{
  "n_layer": 8,
  "d_model": 128,
  "n_head": 2,
  "n_kv_head": 2,
  "head_dim": 64,
  "d_mlp": 320,
  "vocab_size": 4096,
  "activation": "swiglu",
  "norm": "rmsnorm",
  "norm_place": "pre",
  "norm_eps": 1e-05,
  "positions": "rope",
  "rope_base": 10000.0,
  "rope_fraction": 1.0,
  "qk_norm": false,
  "attn_scale": 0.125,
  "bias": "none",
  "tie_embeddings": false,
  "parallel_block": false,
  "init": "normal",
  "init_std_qkv": 0.0442,
  "init_std_o": 0.011,
  "init_std_up": 0.0442,
  "init_std_down": 0.011,
  "optimizer": "ademamix",
  "lr": 0.000635,
  "beta1": 0.9,
  "weight_decay": 0.26,
  "lr_head": 0.00494,
  "warmup_steps": 465,
  "schedule": "wsd",
  "decay_fraction": 1.0,
  "decay_shape": "exp",
  "final_lr_fraction": 0.0,
  "batch_tokens": [8192, 16384, 24576],
  "seq_len": 512,
  "doc_mask": true,
  "train_tokens": 138600000,
  "steps": 8866,
  "dataset": "wikipedia_en"
}
Each number is 500 + 50 x the weight over its row's rms, rounded and kept within 0 to 999. Layers, rows and columns count from 0. Numbers have three digits each. The size before them is the row's rms in percent of the matrix's.

# layer 5 MLP down (transposed), 320x128, rms 0.0548, rows 215-286, columns 0-63
103:520513452496413488480475565607496450398516563542512584551507557445474451441507442451630721502532449486555431460546440491565592567495452495476531472494447567571494495583524478599433533526502462
096:439447508485544555526476464506499536455541474484492590417473532559506525495505558580454380536482509550524563477606450506476548517465481527520435494544529482581450601526478508389433440557557405
101:563515479477567443587546552424472560486591497530517462559507462600509492505412496462461588552431543485554490445515613490616503507456426521468521520505434493462451421437462507550533414452568494
101:477533519368475569493388419499483426449480440454493480519502505482520408497498503509547438548614555497578589556442521510486609569469457514420510534596489487429547375480547516491465512467411475
100:476478529402542556538505480493472522521464499584382465539539541504472416467400460473584519446526516508491563467383403558522568482467519454495589485400534466469597555467442523529586443402527486
105:479454401451482504494400365513457494456471458372549454537549573524463503559426524516574550526466572580460604498386541494482474508533493451462428402457581460473449561415470517546553367521546489
103:483410518512538413524533444444426491359550522513438460466406538507493540488501511549469560475488534449537497412502475467586540446495467487486493530543477531530497707506403438506503538488494572
105:496537453478474490474464500521582480501489431394563531492517488519453521446518450677520341459504458519440531520497500581468417507595599427506507457507586497501454599529547452516552500565493502
108:446518525504476491504572587483545512480435577477571488493502542501520507557427477500517646516571565506520555524430510534530480529480450501466487396477537478415478414529523448464596563500472454
095:407471534436501485421464453393473471574526518414539501488515449514461447536530480607521382501422535433469458462629588551474429408507536500523490589585503508542478579491503491501559508479610470
097:464490496488454534504492492570415488454441554570562513544521507542503457386576500346530567474531593489537532414367453533521545499454549490447435594585471547478476531504496523468464477456467405
100:514413537490504598513520475586534554566483346451491547490408446453450597503554557508448430455518491552516411504509504550568581480496589503493542498476465482521481547436522569539405525530562502
097:514495455497441508517539477480484505451472460627504460499491474464531554544503589576427359524518587524439553545457510563344505480464494541538490359546512520444591552448453522498484476514514548
104:536513501546527568516588413486570392506423430599432483538480550481496594510530413504406420447487429487526472529564561442502462639515508422512601521499451561525433496478490426585504494571517546
107:540482434506472473489459466479483451477470522553599532600460569595485541547459444379538522545567513516597528429498520488602539561418483498496516486509467507489474388477475515509444490475536458
102:561467492465496510523489487562544473499516533476448554405565491483467506525519547603434328437476470446476538447514455539496426525491451488489521561513508532553442520440467440471414533574519495
098:582550577491581494507498582455536572548512525569537597514469446423486549447573531443558529458458522509513480561472509499479518542409392421507478452480561481642509529428461462515485558449474557
109:557527534550543580541530566539433368550418503618605477363485497507525499494527564377476561472535552414535472516526520490583552531514484464454496417508512452492472402498547411500442504519483484
111:576410430404473480595524468487500508582592488495514453497483436586488489416537518510466421487550406501464456445532375485454415461490480434496466474534534536551536524513462427459637435475521490
101:513566496451548453483484528481451541451637505466468515526498532550472517479522408465485384619431469487450379419489451498588534400467565528516443470503499443545529471534540490545520446525488494
100:465462566610438464507566501455453535550521532476437530489445531496509528490584512538590519435415406532538441510510437494499564552547472555381470475470509492581456488566593526348483469504491501
097:494457547605497486544486560571445478433559550331447490525506479555494473538521446430560641516567548519459480574441516515430452424543528526489471516585550480579523463406462478396512500479488510
096:475514534486472415411505560479478523475487499474482493495566517456521407501473530521562602556468364476573469447455444487490539574450519451495418479548533609473482529532517519576516507417502568
104:473488521605456441526479550514522533511505520505459368545515545551488549554453465602522532473462470566589435536474504426471461610520566646503478579518487457593455389482436568504442554417503572
104:585456567487445394513405471562645568472555502391452512516482545506470476461472449516564344485426528503486537491532442491401458483492517447523506537468450442555446505526575535488452555418478581
093:463517594436452421484501519567423445567458546389474533475475547545419495600467477495522480559411566460536421447485482479437542536409480509420514419543511500504535474512517465490478354492421456
098:477486519623443510492543501428433445408570502441584485384488470505621541480639401514448480550482452486463476584424493511566521456445379519573481483447545472557600559518537483545490531468441535
108:451468415488506433496451496522545511573513554529446507508486590453463472550496477457498503462351411547544441535498531468470525481500524540580490452503488446504520548520511538480418562500600492
107:512467515557493462513438397453445492446461480455511549499548488516463522383487512493589482482498435554534460559483469541513428492378569436477493573464548579503463545532522385527463519547574541
102:522593522439524473625395500546534550552462514421475501465481494524435534446496482525569469542455512439392525384484436503537509435546456550480470541552496495525548626475490511435549562488524511
087:452430483484478454541542529638517478456519481483478449499523461512540537427511588504438471473520523508507569553450509430418389431515437567521524495527472452550552428560496459427534486429506529
102:480464505457582547458495505478415562440560504427428479442523524416491486409553469561491457522491452495554427474533535506453504471454491541431435504557518419498476504493544500439492452461481505
101:442514541461394474500473406523494481544478523467514456503450536550493518577478447511570525496442568462477405423570398365458502446541480608494565477582599548549506504588503499537474491551487529
107:478501471519579388507522522507583434519521424595428472450445480454453523476488566431573449459495413504521503509505463449569404552530417489516586533430529457524507581489463524456437564469508457
090:551495463485471471469540481433449484441451538603558622520520520445468527456586464379592528546539473496461496515466548483632529548521465418579503404483513488500536581541613516556509482434444460
096:525595446437508488407555392452636560513489452419518486509573483521562473482429476541364503469458549536468452467514577507438421506494549465522530484468480510536471485479516472435517442410488578
094:501547524604531525449484388461547581460532526386498544522534478545454475483461503539529514422481475507472472517517445574591455562495472471482439485538438465538544538498564487474569443514528580
101:432534455455615507521557464401517502452490499402500488512516528507497578487501445613408500510536381496472504487539482495554479483507533557616477547440461423479474358462461468539535499442597488
105:448456489478478391546514470519417478601417570492473419438504431520563460525442468539619549560474456365443545423449529373536537474438518527459415514568520445587550588454512517482608489508481525
100:536540542409498455532484486566500501513490597558536527491437477525507498530418483456462482492453550344487513483503462442574522519542558494495520501624520510458448529441466541603530470603434559
104:461541456458460539396531535439510555495475523550612506527542490532482514473514529444518636563505502517537419563517467523469418450507575498511506466500524434498462443602576602478496482518574467
107:516579528524476489543472569484428554490525608390586528468416514464536543442480520432501534454489507489333454507526508449574485501495427469594589608480421516463481460499493495531419420495412441
085:549458457550545483527568558457521448463526395520593441655524468519475449487516502614514545494543490479444504522534498472455458500502455580450581518474476617497431438485460513486488583499464506
092:462529430519448508534529523561581504428523486477433482573594536556523433404590448500579558526462434541459580384493425493400494482446404570543527517461509534476520505530477608515491498421496448
091:469491559500495441461480452448532535503460399462497506511555509457529454481424544445453475483420445474577548473499488401574411566503459478562528596527565459521538459460474469488540508442579561
093:446503570491421437545472475504468479444488505504499453544436531510450487469532477411536570530427440552611465535464532640470547592442500521468484484500540551559521570546595545596426532462584417
106:588513437609484617523525423614512544422546414533404504518482458470438545549557416503396498446483558505439443438457430439409472547502570507481517389507578477429571492462530463512458596501517602
100:445468501444522551518492511526510523469467641555537503386463467471538485551502485470449456507420493525466511469519566565416521457501450474499454537428568342476455512471590496467396486467529474
101:472530461506452604502540486516464422506502505498596467569600420594460531506453527549546393444511443492478498460419529553398517434498497531487370509452545422488530492489443551456535491445503498
101:478544495604564524559554465551539568526466541515483407555516510516357489550452517470398558514549583530474407562498490471493529466555483491483534527487577536500596459545529457466475542478499602
092:551544573498472430468477567508503434465477532529501538506523549523538481533489560431498414516520530553593446514482416548497484458457528527520445507408501478533577585519545478575476568470462479
089:425466487493513496389468497551483448432484554518456551472502479490460525491517436453539494545503423522500452504474519535588592492488504434408474536516533448503491529428529439569390482567515473
100:458537529512553583504489564576456431470490492440533528496448498464367492480519445541473424464567425508508555536454534563556469462482509490536574521503470537440496426519500405575544536438372503
103:441464630477398565423420584471561518581482580510509398532530485429495565570537481486509544547422518490399492437545484506553581484572426536556542495557458500545520488466510504494447540527453454
108:534505475481508511526461506508459465437493517685507476474429549508534418542565576579520460322474579472416512464540508478479447504469540463456562406481443423596530549476491523533552656500517547
103:553499541472520512504579417510467577540488487478481584513544528518432470456608485542398523474503462427507510541546411550411529428515485448499349551603523496503550531513595454456517576476519457
105:418494452477545499474532451606584542565529424514521485543570454503410512561578499542500480467482451528474501494468500516553611510444516453510450593575492450511505644554527506517423453475453516
102:451544546571546537502543547532448563490473515383491482455506550597480469460473526503497680545601533553536434486520533527514557471544488554526426470536511566583456454515538444518483535524519484
102:445507497558560571541555447472580438507495393514427460507484561518530580480531448658447431515450498448519479509511532540381431373528484522465557533549455458526452475535468563507514452423563486
091:505502475483488533532498433468518521445573508463575534434451479504525509457461499458387441525520539415476685495499448389536418475509445620532555540511452447500538517456447438425493482467578482
091:508487521527556549503581482455471481576537479478552528538423423537536439481538526426427571512445534513540505597503535501452408500483559558522518514533473499478490534460479416490554512453510538
097:523499469581534514486539466472577432492472477529525511578543442432553444496447449344455524552474479412439446563514565503539471548520464504467490474474571527457547316498443449478461472462470459
093:496538403564512529473519462508415559532490461423463485513518508527396487434529501516471468508459603454496496476608483388577449494467474544573511517510508400504517490448454551429479469447488568
098:509423508529488367456457494544469529429507503485564539525378516421515466464449493535485381520478450555463538494573495494474518533403510468440529460581436610527527566379484495497489548537499507
095:512573549522486545590532463507472379609523477597417556418353516403511525451507469576529599528562458505466479540486517500404468540465620439514479435544486578609483537559463439536457533497480496
098:480386463534513482523560429586531507477403525432486496545542495521504465442469563658491502525525576480472395493533475437538481514458575496508437436458545479520532488468403520509405476610498491
108:395483535477500504458496456420512519561548418485584468482520532621503572562461440398605525536480478598510497501498454564562603418498448558513525532522587437557503572424474546552532555508511478
104:539517510575527530545512495531473383507498481456478564514454532496574485430520556579465460462439513442493461546474565510522425483521499516470451522514467517531508467548511486414580428460488575
099:473510499606523514539387508432512478528418483466503491513550520538498402466501438461535568614524544561501507501550621521509483469468535468465512474447522455503505387567470607537439452507470493
099:440493443555467458516492489535554454459587492529486445553574477515412535378530456536527612506427493566470468526491527459509571543522556414525540559504551489529450563545579514492468412509537562
090:490514526514462521488433553456457495466448558464556523487462458502539493585553565452576542543504423545452493519498496552515566505523466465454458570479475534523505480465485511471475512574472482
104:525480606488519467547450548464576521504489505516471424404530531496510524544456416415521581391422536541422394508621498508493534424496551563538498472524437511485444551559500594508476529521464498
# layer 5 MLP gate, 320x128, rms 0.064, rows 216-286, columns 0-63
096:505537529446495566457536463580559482653502449469480549481458513527490536498477601531546471594472514517386451409461415497315515502538433534484420500556561459549593508538546469478438586500501418
096:401511463487506513570455488416433604522450472528580503618518521614457442481484497546468492564495449493508538489511492399525421523539473613445440403501517535465470526466577413463521438466394550
102:471525552492483583526446550581544544489571673463514535491494454501434638506514497446522509533497444519493491541534472592529453486531413392478510579440505460514501426502381465525417522527477565
097:512545520462511483442387482569485547491579518441480511550425497501433486512575451543547547450572523477491492464494443520421513470555513462500403382554465458572485515512582423438534545534462470
108:492415507473547546487469414462626502482500521465462520597478579529490476499534503461419464448524486457501527409492437549528574557396470502491523521509580434399540546395613486493560497552484575
100:457416519524450453499446556470445544427490485473503504452487498529448578611580443526522436556484397468423482468474344519451518542542449564444584555558497531431516500535485559435502573494544527
105:444528490584426489446603488461489442548456438533625495491609480463534451514492527408492546508535553410470520470553588474505514501456490489526425518433515468551485407391607477475511421559540580
110:429542469508533520486602455517447500580545465483616466442623527497571483408505573454510478543445538506558454455480469514515461505477455511448462471574438446525428454461475537502488543405520501
109:547482500442570570522458508606520514430370450474494489546513477565455504419478552565493490436458512463439485542526474498436429556461469570555475465560492478582470494470442548519503398506442492
092:510524549486518486446540413509551470462447476517550561495565477550441458490570517475455504543434493434434502464420527437536451539452554501435502543507565442513534504527458483453548516516590515
091:432548564483475519474462542542522514511488544484556552504469487454434442595409438420465473554527554515529479529396417485530522450487550565464545460555468464455517510443548530509539429427542550
099:416472390558473530562451479507446493592482465517479428539454532580491522461502531487551519450500523525559513460503575549487506452494565439491478455551492484552461446567541565519550551519513491
105:500502534515453513501523491417497464529589504484529464477506547442487549520453591511438433436461531529465500423417547504530531491423583525429402489635370484466556480530578467399495487488488532
116:463494538448526467471486587495518469478520537440526478473563399489460512477555491517399397535480550526516519492547475527502560520443506459566541514524455486571476440446398503503509480512383518
111:464468466584493463500529500634442427557501404491509486568529580572444554498477529491552509543455490474379579408553455472458553400486534412451510511570457468544478452500505516612411505429557541
090:491521495525477518555378461516517564497570387522569529533478524542626533491481528612536505490469523601556496516546520549576522487457524456572531550472518509445507536562520484432479543517523480
111:454525579392446487465426427550555482520546412460544487549548512528594473582405534436487448478508403553480517467542596519510519492453529468508594555445456430478469534403422479508504554503509541
129:386563603467441492535510541628545478459494398504539534505436423522520543521480528586505470500456482488409430521511521509540545514510516472445547531558454368544489442526533517482480530503597542
107:495517560450484539443352559535478496501509507467450500476434493664508537534427551526421506468546444569446475446580505572518528394483468472482431453514516592474523545513442557484446403459536514
099:439517428472500505466498465517541468517415554447480551513522467590510433568441397540453506531501482526478547489550515516542439434512476429444507474506384466497525554561559493606474379417546497
109:499513543457516488534435476500476556581432511496556596581439590568514446499436524550458479471431465553564415443573385518497525438463448545485558440508570481520487526492489453365413440460479468
090:493515504480464573477487492504598541472487435491516468491518513564527353518582431516432501514543421498444520590533433464501531455567533518422462471502574513496518482443519387468436528446442465
093:456531540463551535540535458558482607514542528405398504493487450499509468527548604491477459461420429462468485427455560593473481600492482397463446501477479442578482475521516429487432497516483543
124:448541494462476461577478459540451537454502470392467482541485503490502523503451523553437522436507465497449478424513524526410591504439498515508505528504463483556485471461464508533623502382533511
090:495491433467511510524447550549481513565533587521476434536433568534622530490447481570373439447383523503565518413526480543519483518470499473442491481560560487556429504552529560496460623458548520
093:542524548571591611386632494490514522533521463525524474490567527514507604594502501550476498497442548574548523550492454524443503471446588535484510489530518471568465531481537468558515489545500489
116:430588612486448489488458473498517455563467550517499535484556571493547466483554560494509406462509606478509491553544446547515468475496423502464523553510514540499531466559575481440512479408533469
104:500472549591562473516518517456589423450542450443529480479441410512516466485404563513555486497590534572515553458511489596533549467470500559490384503458463487470465500538467451505476516524436431
107:510512478502517520430597505435493561527574427498532371507502519458446426495452524512505532404429556572475474536444626505429489539431431483528570493540457473486463459365501549431553529473444514
080:432543450515531548410528513392516507499458450508605559586446515514504455443446569539451537556419429465495514486393579487502508486520539449551441444478533504477589575532512422522499511504527503
102:363394447600530492471505499438461493519494504432537433485549464495612531483522496530473507477513439456447404405531442502397567580615535537401469476549427445534535507481538472520487527525513424
105:418492531369373461494569544527430484501405434478537501502517477461402458500424468497482559561448502566530511477473482622465509579587522488509542559503428482520506442449528472512553512401500399
104:522456604574510462496440503519572510633650450548479454551542491501545527543456572495493441523469478465495479484489540508495454525506472531480491581564390448454499419483536590517481441518465469
079:510489566545584567449507470471575455471529536324491559532505543536586466468516532501487399495497538588554458459473572431527442477506514494438557545509459413480525504403493487406472526483474462
085:459439588498591476529482478519571518477453481495487537444550554509467455505491508574489534565538501486528515523524452486494533475542569476423427518439405567506496493573528384543477408565581477
086:448550506450518505471473558526470387533406537500410498502465456518524502506477558428457538449531583417445418501553506521452602499564544542508521454404543478503422479419431517530492487473441455
087:481428521603501540491558498546445527483529426434514482491438444591508423534494480585405559476511508470562499449493505602546451499483442517521532583547495456608537543470510458565526424500560571
117:495516553517467473449451499442574465495444464439553460494563523500516478532538445497501495476490547560500476552463489614494461545526586448435530541492469516465517463413556450487562518501455494
104:524514490498567474589561489557523525503501463525498466515550436522515543590468519506554497412468546451490461518556613517420419582449397450560488449552448505495477372452486433470504432513486483
099:368490523485515577432455414442490552532473533458521574464432394464486589455555516535496471492552515456497432443548566525474514525534548517451477565499483450549476496547501388437652497497483451
109:499433473445498545530538567439468482577609386444532525501537472499457480471463455514518467540536435443420507525523428572570532403517472525437506483497527518523481538480457466443468526589519449
080:575568424465481464583447523500552518495463486557424503487509536530482505512452527373551537520453476439513496513616533439505527458538526469557503518569568438386503612579519544490515423451601470
091:549443555474559489559455520458470466499445545485456470480452463478394441528464431544495440467563593492474418495484495469531474506545546412473588489493408535510407504387472519471477425553425501
082:548455607481407477505586477477513515556518528588456517480476444535522537497526469523554467504463485501568469497489555467556533573496462440443515544456540361418428618446560491511586563424532521
084:481405532514548484452626476473502461495496564588489528533486489522472483481472542593506447504484480446507606588487449540489515646512504599476504536573559438583483497480472431483478469479462466
099:583471551522607564513553438488471471524529451553520462492488465479577520334440527517484465513425447537494643518541451519485420590574515442376565538597500496521368500463532507519530531499507459
090:493455473523569441598459574497520584518453612515433529483563536447480504440456501492488500536488434554500515467384437470380468485403515548452440527507426607578489502515548562472421458577570491
110:526491511551581541451512495437490523520623484506496561608495510534475521478513462571420418529432428515436520488543509499463505397512553541423477503552381418541451523394500504438468499412501475
107:411415605489459468484455549489547387471429471500529488546532538463546507514460494528487509408495490538585395518551451506538546432521434459548555534492496506462486520497608397444589563563478491
087:541482437470476378535542537543425520433466542498535424504428496590501483568429485546436495535476544484495520540474526506513519504524597449499513510428485471559508476514540528523477507512522524
075:521535556531574512505522472493468559421509535598539490495516546508516408508452499487476587482559516497535498510517569423501522487479428564511571524554456470501587636555413475544595498533546522
102:469533508476575485484429521511564504542466515503556462558468523589442548431508455453545445559454434484577544551534407458542546493468383516471547569552528473510483545482471435450569470619485564
085:491558448563550500584548559478533474466477492488503476513558460494527482489522495481515488481510541553490431616486491558463481611534518432486524578442591446505441597517514550438431444547537467
099:520466501522580513507426458517515445456525526552441451512543510529569449522513489528480477424546504512509514460682496434428465508490464471465585540542516534539529508433405420507505595474556502
104:531547473414455502554462474514588413502418543474549462569405476435499461461530465567419419501389493529464409472453533528527551497389482398457527454537605540423488521484488479507514547567402551
117:473536449549480387441443599527464549559513467553590492594489427526496382482512582504466471497437493486476490507439500540526486410419604454516553462564523511479565531468392412499510442510464546
121:523464531512507515445484480525454576585509513423502527544431537518485442511529472574435483431578414524491451581542426437534519454522499537487421480464556498545462511432524492379533371441526521
099:501541431453575506521461496506525438546439514414504417466514548470550454547472472535412473586467505509527489493517456464506504519509469526468482535330490521455443533607550490427513526499540356
090:497579608471554512455524403566471528626481397499545489560549456543478487461561468554560487564483521531431511521531536521517409571448474489464511467503562540536451529425586491480558478463495481
085:430496458528592476480490593477579563434476529445473476515562524556518364466587538580522487496408561480542476456531593557512443521555421557466559468496448493476479528465515482521512386514476517
096:546411558520532528518455552479491475516522515506516438492457538492524457536530554509434466523506496498593558544519490500493376523498525568425504432505483588481589516454564467519413469559518440
081:552446510450528505580510556552457537538452505522553499578471585562478461441567531491510535495554546521523456474480436489446511508527529496408442476458449616543518550456429440503459480594441390
092:414478441492437492503459512479513539544448459494491448476432525579429450556483554545408574512466538562479460439530487485452487486576460504531447548484566554541555396438607447445459602532500487
088:480445522453487546408528460490500529572543478543486381419382558455515591541469554594544555473484478518523416390503498455474538539535471454494574474491488512487388496505426453518411527392557482
099:509425444462479535460464486475464579492436567431402475469467490524488484579492573522458505541492486577456510496530498550459537441532414483459449567545525462518597522417475457550564479489497584
102:479544477438523470472412588477488531584526531573498541495564519559490607514473476519570541474549520479473501496476465531461527486545428530529484616579584466478551491474487420445483530514472496
099:459438462439491455585461528520550512527478568483466457572373476551474483547454475550388603486488547591550433528454507475418405531519509485500424499537482496468538461477539480542511452538488531
098:491473379512528531490518535476450510407417472476460391463496575496429526504519526536545450483504442541569478529539411543444463438535514515554515442511458420522537451454507535485521566552493481
098:441523482393519467515514524582512437598538477466558497588498547546492397535396559514536482453387555509482567524509396508430532506522575583452531512616513532536504500518510465445459523469509464
091:515450458458421479463521541490478517531474574532465533417521511555560548462496564529491538506503627470466582608541506496400467567590523467461538473516484454486529480497578526488574536487529482
113:578436455521421524530467516439507384501472493365515528540561425473552435496458492490486472463405441440471555514587498481480500571534437495488464429567471445517576513469474532499510461437516572
# layer 5 MLP up, 320x128, rms 0.0614, rows 216-286, columns 0-63
099:576449438478471619487551611610570485585482549593465465492517573574439471555513527488458492464526602473465536473508436477426480573547506494551456443545531435453497406437527469488459459454438504
096:537472485519657508439496471506566539445521401505518461537462504438586564501451497467535466517480402474534411508379480592555526439455468498550514553502443420478558457573477461564501501515467437
100:418465515470419429544471514460478457415533496530532486500470461538534532456532526493521444618460425470493486534543532491538579445483510483584555537438572460495515447416465623521515536484458483
105:558528588504402462575393513522445549445465501520542595489501512475426469426492473471468446455509459559544508521492492491552592549501523401544523489505557438536540495550504452552503492508472541
100:601511523393429543392478492609455457460443397432551495521522456483514507573421549550512495503488470496588568493535502503438510507493406506420435478396513542547611566548482454547518482510532462
102:421510523589529454597492476523455468458554416563455502494502543535450538444486546544535401500531523486485494487489509411465553471607480555452568560519574529529537481510493462455438608503509393
100:474500585453512556517540439526531515571435524554486555460498434499505514452500494456430530457517473449522429444487537490504510525440476538472424422433528475395632485478488585515464401503467499
105:510484563565439564479440499427516558521462405523454485471490561477570609634487448565507593563539468532414458466565538511499455457476582550561589494449522506520535591455511486446436573612528491
097:447436543490444562467515570523532560486504473485522603586539470438504426521504545533546470443513622464491416447609514567433493574494494516441553428467473516548450526541423485478537529475468453
099:481589517500464474559451618561468468462414453513554418500525549520555550568485474464528468518476410571475541486479507559516486391473562430503503520540492470443587515521392522455444512479476539
103:520557499488471527438420440498524452462492475534559480579500557476534474491452509581458538492533449523468545479443508464521536589480545467504513430469560501386523483496568600518501556429684444
101:463537553509586562470497516456496576417507419518583481398535485412521417464558473458533500517574505435509433423447432547520502512490554470518489565420549550464477562587523388437330501457523476
106:483436640530531519437422520500541467451474526519456419476598510509493566517507415454473572589585523454503505537564581434503513568481464472499502584429518437519532513479447475545460485578574476
104:503516573538496429472445451445503496558530489535523470477514574600502522568503491455588545484521477515405538546508550465534480545514516542539433443383498512539429486524644535535389430519532528
103:531611397553534533609456521463561488488558437545439483511515444526404486562466477538510467502493422531517447522487473526475472523479462367534505451562502489527487552538497467480379394566554492
097:472477441505490521519494539458460541442562501469623586521612503523515526548492574541449506463455450499510564592508474523485547596425476448544619546405562547536474529442524553543484548495540463
109:490498545564523574538570557429425555498535564571571504487367438499541458494576479461514421508509552557486429549488449500544444546533485437581496464467476459476464460582466366492540587555469441
108:556540599549581478452458436516515503470538445481457455572472499451523477586575473511488522575506507462480467431493557514469508510498550400443580483568586443531467570480543600461529425491471488
103:404575495410528523471496433559525579416612534494481407556472499529539532541507544520545573622478483522453489545531646394503503517432475452490511508444530468581540404471506534492414427453606573
100:507407485495477496403577557460524483469439557543471530621559594526532469565482462494544544564615502493517519493530429536486432418444449505526539482530520493496544491515609468531470403526562469
097:537630480561437521562447543494456533572525456397500474518478562505436535444450453521571584442528540484386565554545538590424439479411491388469506499604508485522395542480500458460519459529472412
098:600586540442449591435515495506507532463508541461415470403473484458476549488484433474492479502577563516480441495549479529423521530425552435527511549468430491485555481373545530553519421552482566
103:541475493559441418510457521550581443502562432503538412589466501459514557520481490503464540517497586549569515389542483542511425558511569482474466530477474458497416562408581522478451503518502456
101:532496598445493481439486534405548575425496422542508535441582521455464492552392626540479536488458528554470499498447466422481500478411410462537469481460464514527548485457442521586522507527579608
090:485512539472557435489477533562514489550511506448493572502498521549491467588430572534539495502521550511538448537551507526442515463518538472476497539540350496402536420448443481400472387565459402
097:583560467590452547493472475490511436533536513505512491552445442417461476487577458485531504461524461532480489504453536508472445523508521574519351397546552476570549528546566596518556536447556514
112:515554509502483432439478503433470600422436471450408450533538490528421542512475558529467543457485460603451569525539531459542485439578519556566444421503524516581486524449494525441400413555496427
108:483388456528536551559491406456499477450422523449470526495481515499482482565480494479524459470438439514530498558469359596483470471503482575516544486522544547576506476554547328474642528504422588
099:521575558528418478494437514526534528486401481480456439468495562608502531517402524427484598562508498534428585454489401552442522405432544504568496512482484529550470399595409597542525523518511435
091:517511554614464485481492534600433527482562427509551496415593562576506511496454407457563537523587511505512468538477484427541582431512469455523454446549422443485450469527515403511486620507478477
104:510537557492573505524461489528541517587506646536488531546543464443460527466491486470498464535508554542503491562480568520540480554469559499524381561597485506537556492497514415493475470532559547
099:431632489491462560510521562513494525461482402484486482560581454496470553508475563507551504522480548537504404533412460473504447456500496493457546645583407458542498520487410530551495544567461538
108:489508483465500527515633539451533578507598432563441553426516440465495590438522490543565510596444509480462452529402494494509522538538483473605545480446532505493595480540539523528477622463462538
097:562477500569497548473552422433475433440430542509498640460522444440490522435533432441502551540556458529424469501454520501560527532572462429473513453429491488573470638489482489534466576492442541
100:505495556502463496506464585623483501610489439512433548500414534539490520512508507468519450462477482562502525478598600472509512461507464431508485485579419492490601448464545492456522487549539452
092:446665409447565440492410509582428497498540556568501482545461539509535559487465521518523458466494478457526541517527549468560447485453519521506529408494551502477542471510525554566478525461580492
098:536551578439534430506587496529512410501464505477431468496476546544551527552489513474610505497538518458415513470475526520397497488507464549355518494377555483514468455430489504466472459520490463
102:512580463478518517461436528429533512421476509521517534541516493592419534543542477483446479368496537426567502505483536506496432493560482501529556580424489593538525488492543532530454550568490533
102:548465470508499426574515566483508574547505457416512515517423476447561446508530490469459521577421523573522532517479530469504556529392421500481529488430411500455470523352523457405423509477527573
104:560539470513502481487423482551505491528581549539548518475587553523557588496563508544514446504428463533517622658500545506433546552443511508459522547623472500503471462523397566552508448508562472
102:495466506437477476457509527418504497421443538401524447488526524546437458536486386436529521580486567479481524492531476427508460526409493499374533496513426457467558472496587495481532497460533571
090:536489499476487506436520419489492510537511557477424577365405470549564505506417531593519453533469523527574440529488527583425562560507521466527419472485490483502522413491437474487560497534483556
094:482510517654458494425550447480467496423416502496578438536559522548498553503475493417549414515448454481564507481486496454607484582473500479513451520484463500423506433583506402551538426447502559
094:605499535488488496399566528546549484504567446481431450525581471435478505604429499565519534535460534589418479488502509577508508519609471467498551530615500426550562415506481474523472478534500505
095:441560508583519492420468468497459501467484493541459509516478443560526538499579543565492390460359520495545519499483527528496447516446425561529423466569565492622423535507478545460420507506574457
107:521512521501456525535517484571619536448577485479410493484490441439489457564462412515527536491477514457587515494545543375530442487419546432590533458483449477508568536406468506516526501495574460
093:487522505563544538567525446498475532584440477559464508513417461571389473517464498530529461562384533392514453444552549527400514520538563484495439482538502608427559467463524493442535471482410457
099:384473479498446472449488464506513488630491440454505531464477434488424509497472547494538473582559477507442520469557558522536503506431484439503530538454481498555465480499446495453485524436484482
105:507487612462490556456569528421479466482555456520565457415474499575547526452474553588505537485471504552454449558452508622479485456487467563480521510416524443487591468494504489475413525496502476
095:435472495546456450498430512520487544506443497491491533530524488447531465535566548497434501516469410608407522530445599440504537470529481583439493575563434473509504491521480404524553535492450527
091:574556460516499453506584494412481524448423509479513440490528426476452544533458523393481503454542520503452522567490451483572467531453507588520582539405492461556415582523541549430471493434524452
096:432518484501547536498555515536410576498529525431488526396542495570515479438506484510474506528518495489550469517390389477444515527467561465523507510474478535481432503597535596414539542469474479
101:460498508595528517522541487500470497464468531474507455478569483432522555496493525454471529351506422561510432593444484440453435484501517425565471494525514528418481529489463472495487503435496442
104:473458540535444441540347466453484552444517477535470459510509548562535463533557552530552438538468490517460623463400483534547497454535470514468558484514467421420545439483610458539538488493523490
099:592451483484444470487499533471536569485516451488432514492514567450433462468457461521518495489391528447484397514443439497505500518484479464479565539514569520438532501538461444491537539607480556
101:422451418480503450468458418490500548475472568556468547431421452492586490433530483569441503479579473487577389528545435532532502495428489504439529550465547493456527523459388505511562518517524542
106:535514480464407427505539542511384504480504407443469505574487579563476470393475499494522493517547441487533473548560545517511415432435500534508513543435527521491630458522585448490504528542464500
100:467516558479539503516463475445493530475459549462488570565500490502473541518502514584576500553476488447520463403566489511433414426497606565522451570547589487524529513496521468606455460476445404
092:453464502545554528464544578462489531459587440440425378474524448487607422508467538514606528544415450517556398453544524563484461462598532471447516560469456492544434500575527421553472482448416445
089:500467551494487447519505465600496466514510418567546508554527493508408493550555519458537501459535495504433479433509489528493473598555527477573583433455568423465441444493525528477471493518443553
095:481505486497523511452555551527480538485465448543509546582447512506432546533553462519512500508467461524446511408486450522524498506495444563590466412537555500506469555395526476511513523515390489
093:390544473516520446551489466515459428447475470530487472471518496517439523525547497444442517519405510446543489532407427512592437527405444458459477519526461538557462462450469529511453472517501451
093:479462490443371502512528579501538529499505532450461547503471583522458559485463572558479558471468470442548469457451422429425526489445549521569476560501508527565582432486499523500549486543581484
092:494493485369556586556520545455434546472650533528422524460456468555559586482543486550593541497425458463481506466415572453422431526453525456533522500468544406610525551528492465513566565550562464
094:467490637647569497444481516499519525500460489529452450509489546497539411559508485553492438537500541516493555466421451526466455509540598497438496521533501401478487463381459461489497505469388552
107:496537500412511417480455551526460553495417510502518543464488516500422585493489566520473499441486500525470559546550479591549557467469376491424422482455511527498451522457513506403448595458510468
098:435511460467449468563496525548476432513437459572492500543488472512517448526366531467527434490505509532572418595546504534575474447499548524454399486508441503467515504503459490506557587409453491
102:543488562563592459597416491382435559505450486470495514589464495523489524480533503496547483435416513503622499492558555580538460467548416561463447533481552542436544598516447516446489458589493441
096:517464498545468360584488439504526559551480524480541580535466520499495464462529551528548483477422481486485497476387465505536537423531556502540425367515498450563495596526546563447523540371548557
093:434566505513542452501559465488449456471440443531520560530507535528502591458512492521457521442446482543447499584581451381437516482427511578508503406518531550455473585498559524486571494551477418
100:486520372474552490566443466439480415492489481440569516590489487526534452505608449529467513417623504462558544547546516536555526497545411574460488458497574499559470512506583397433553401512503451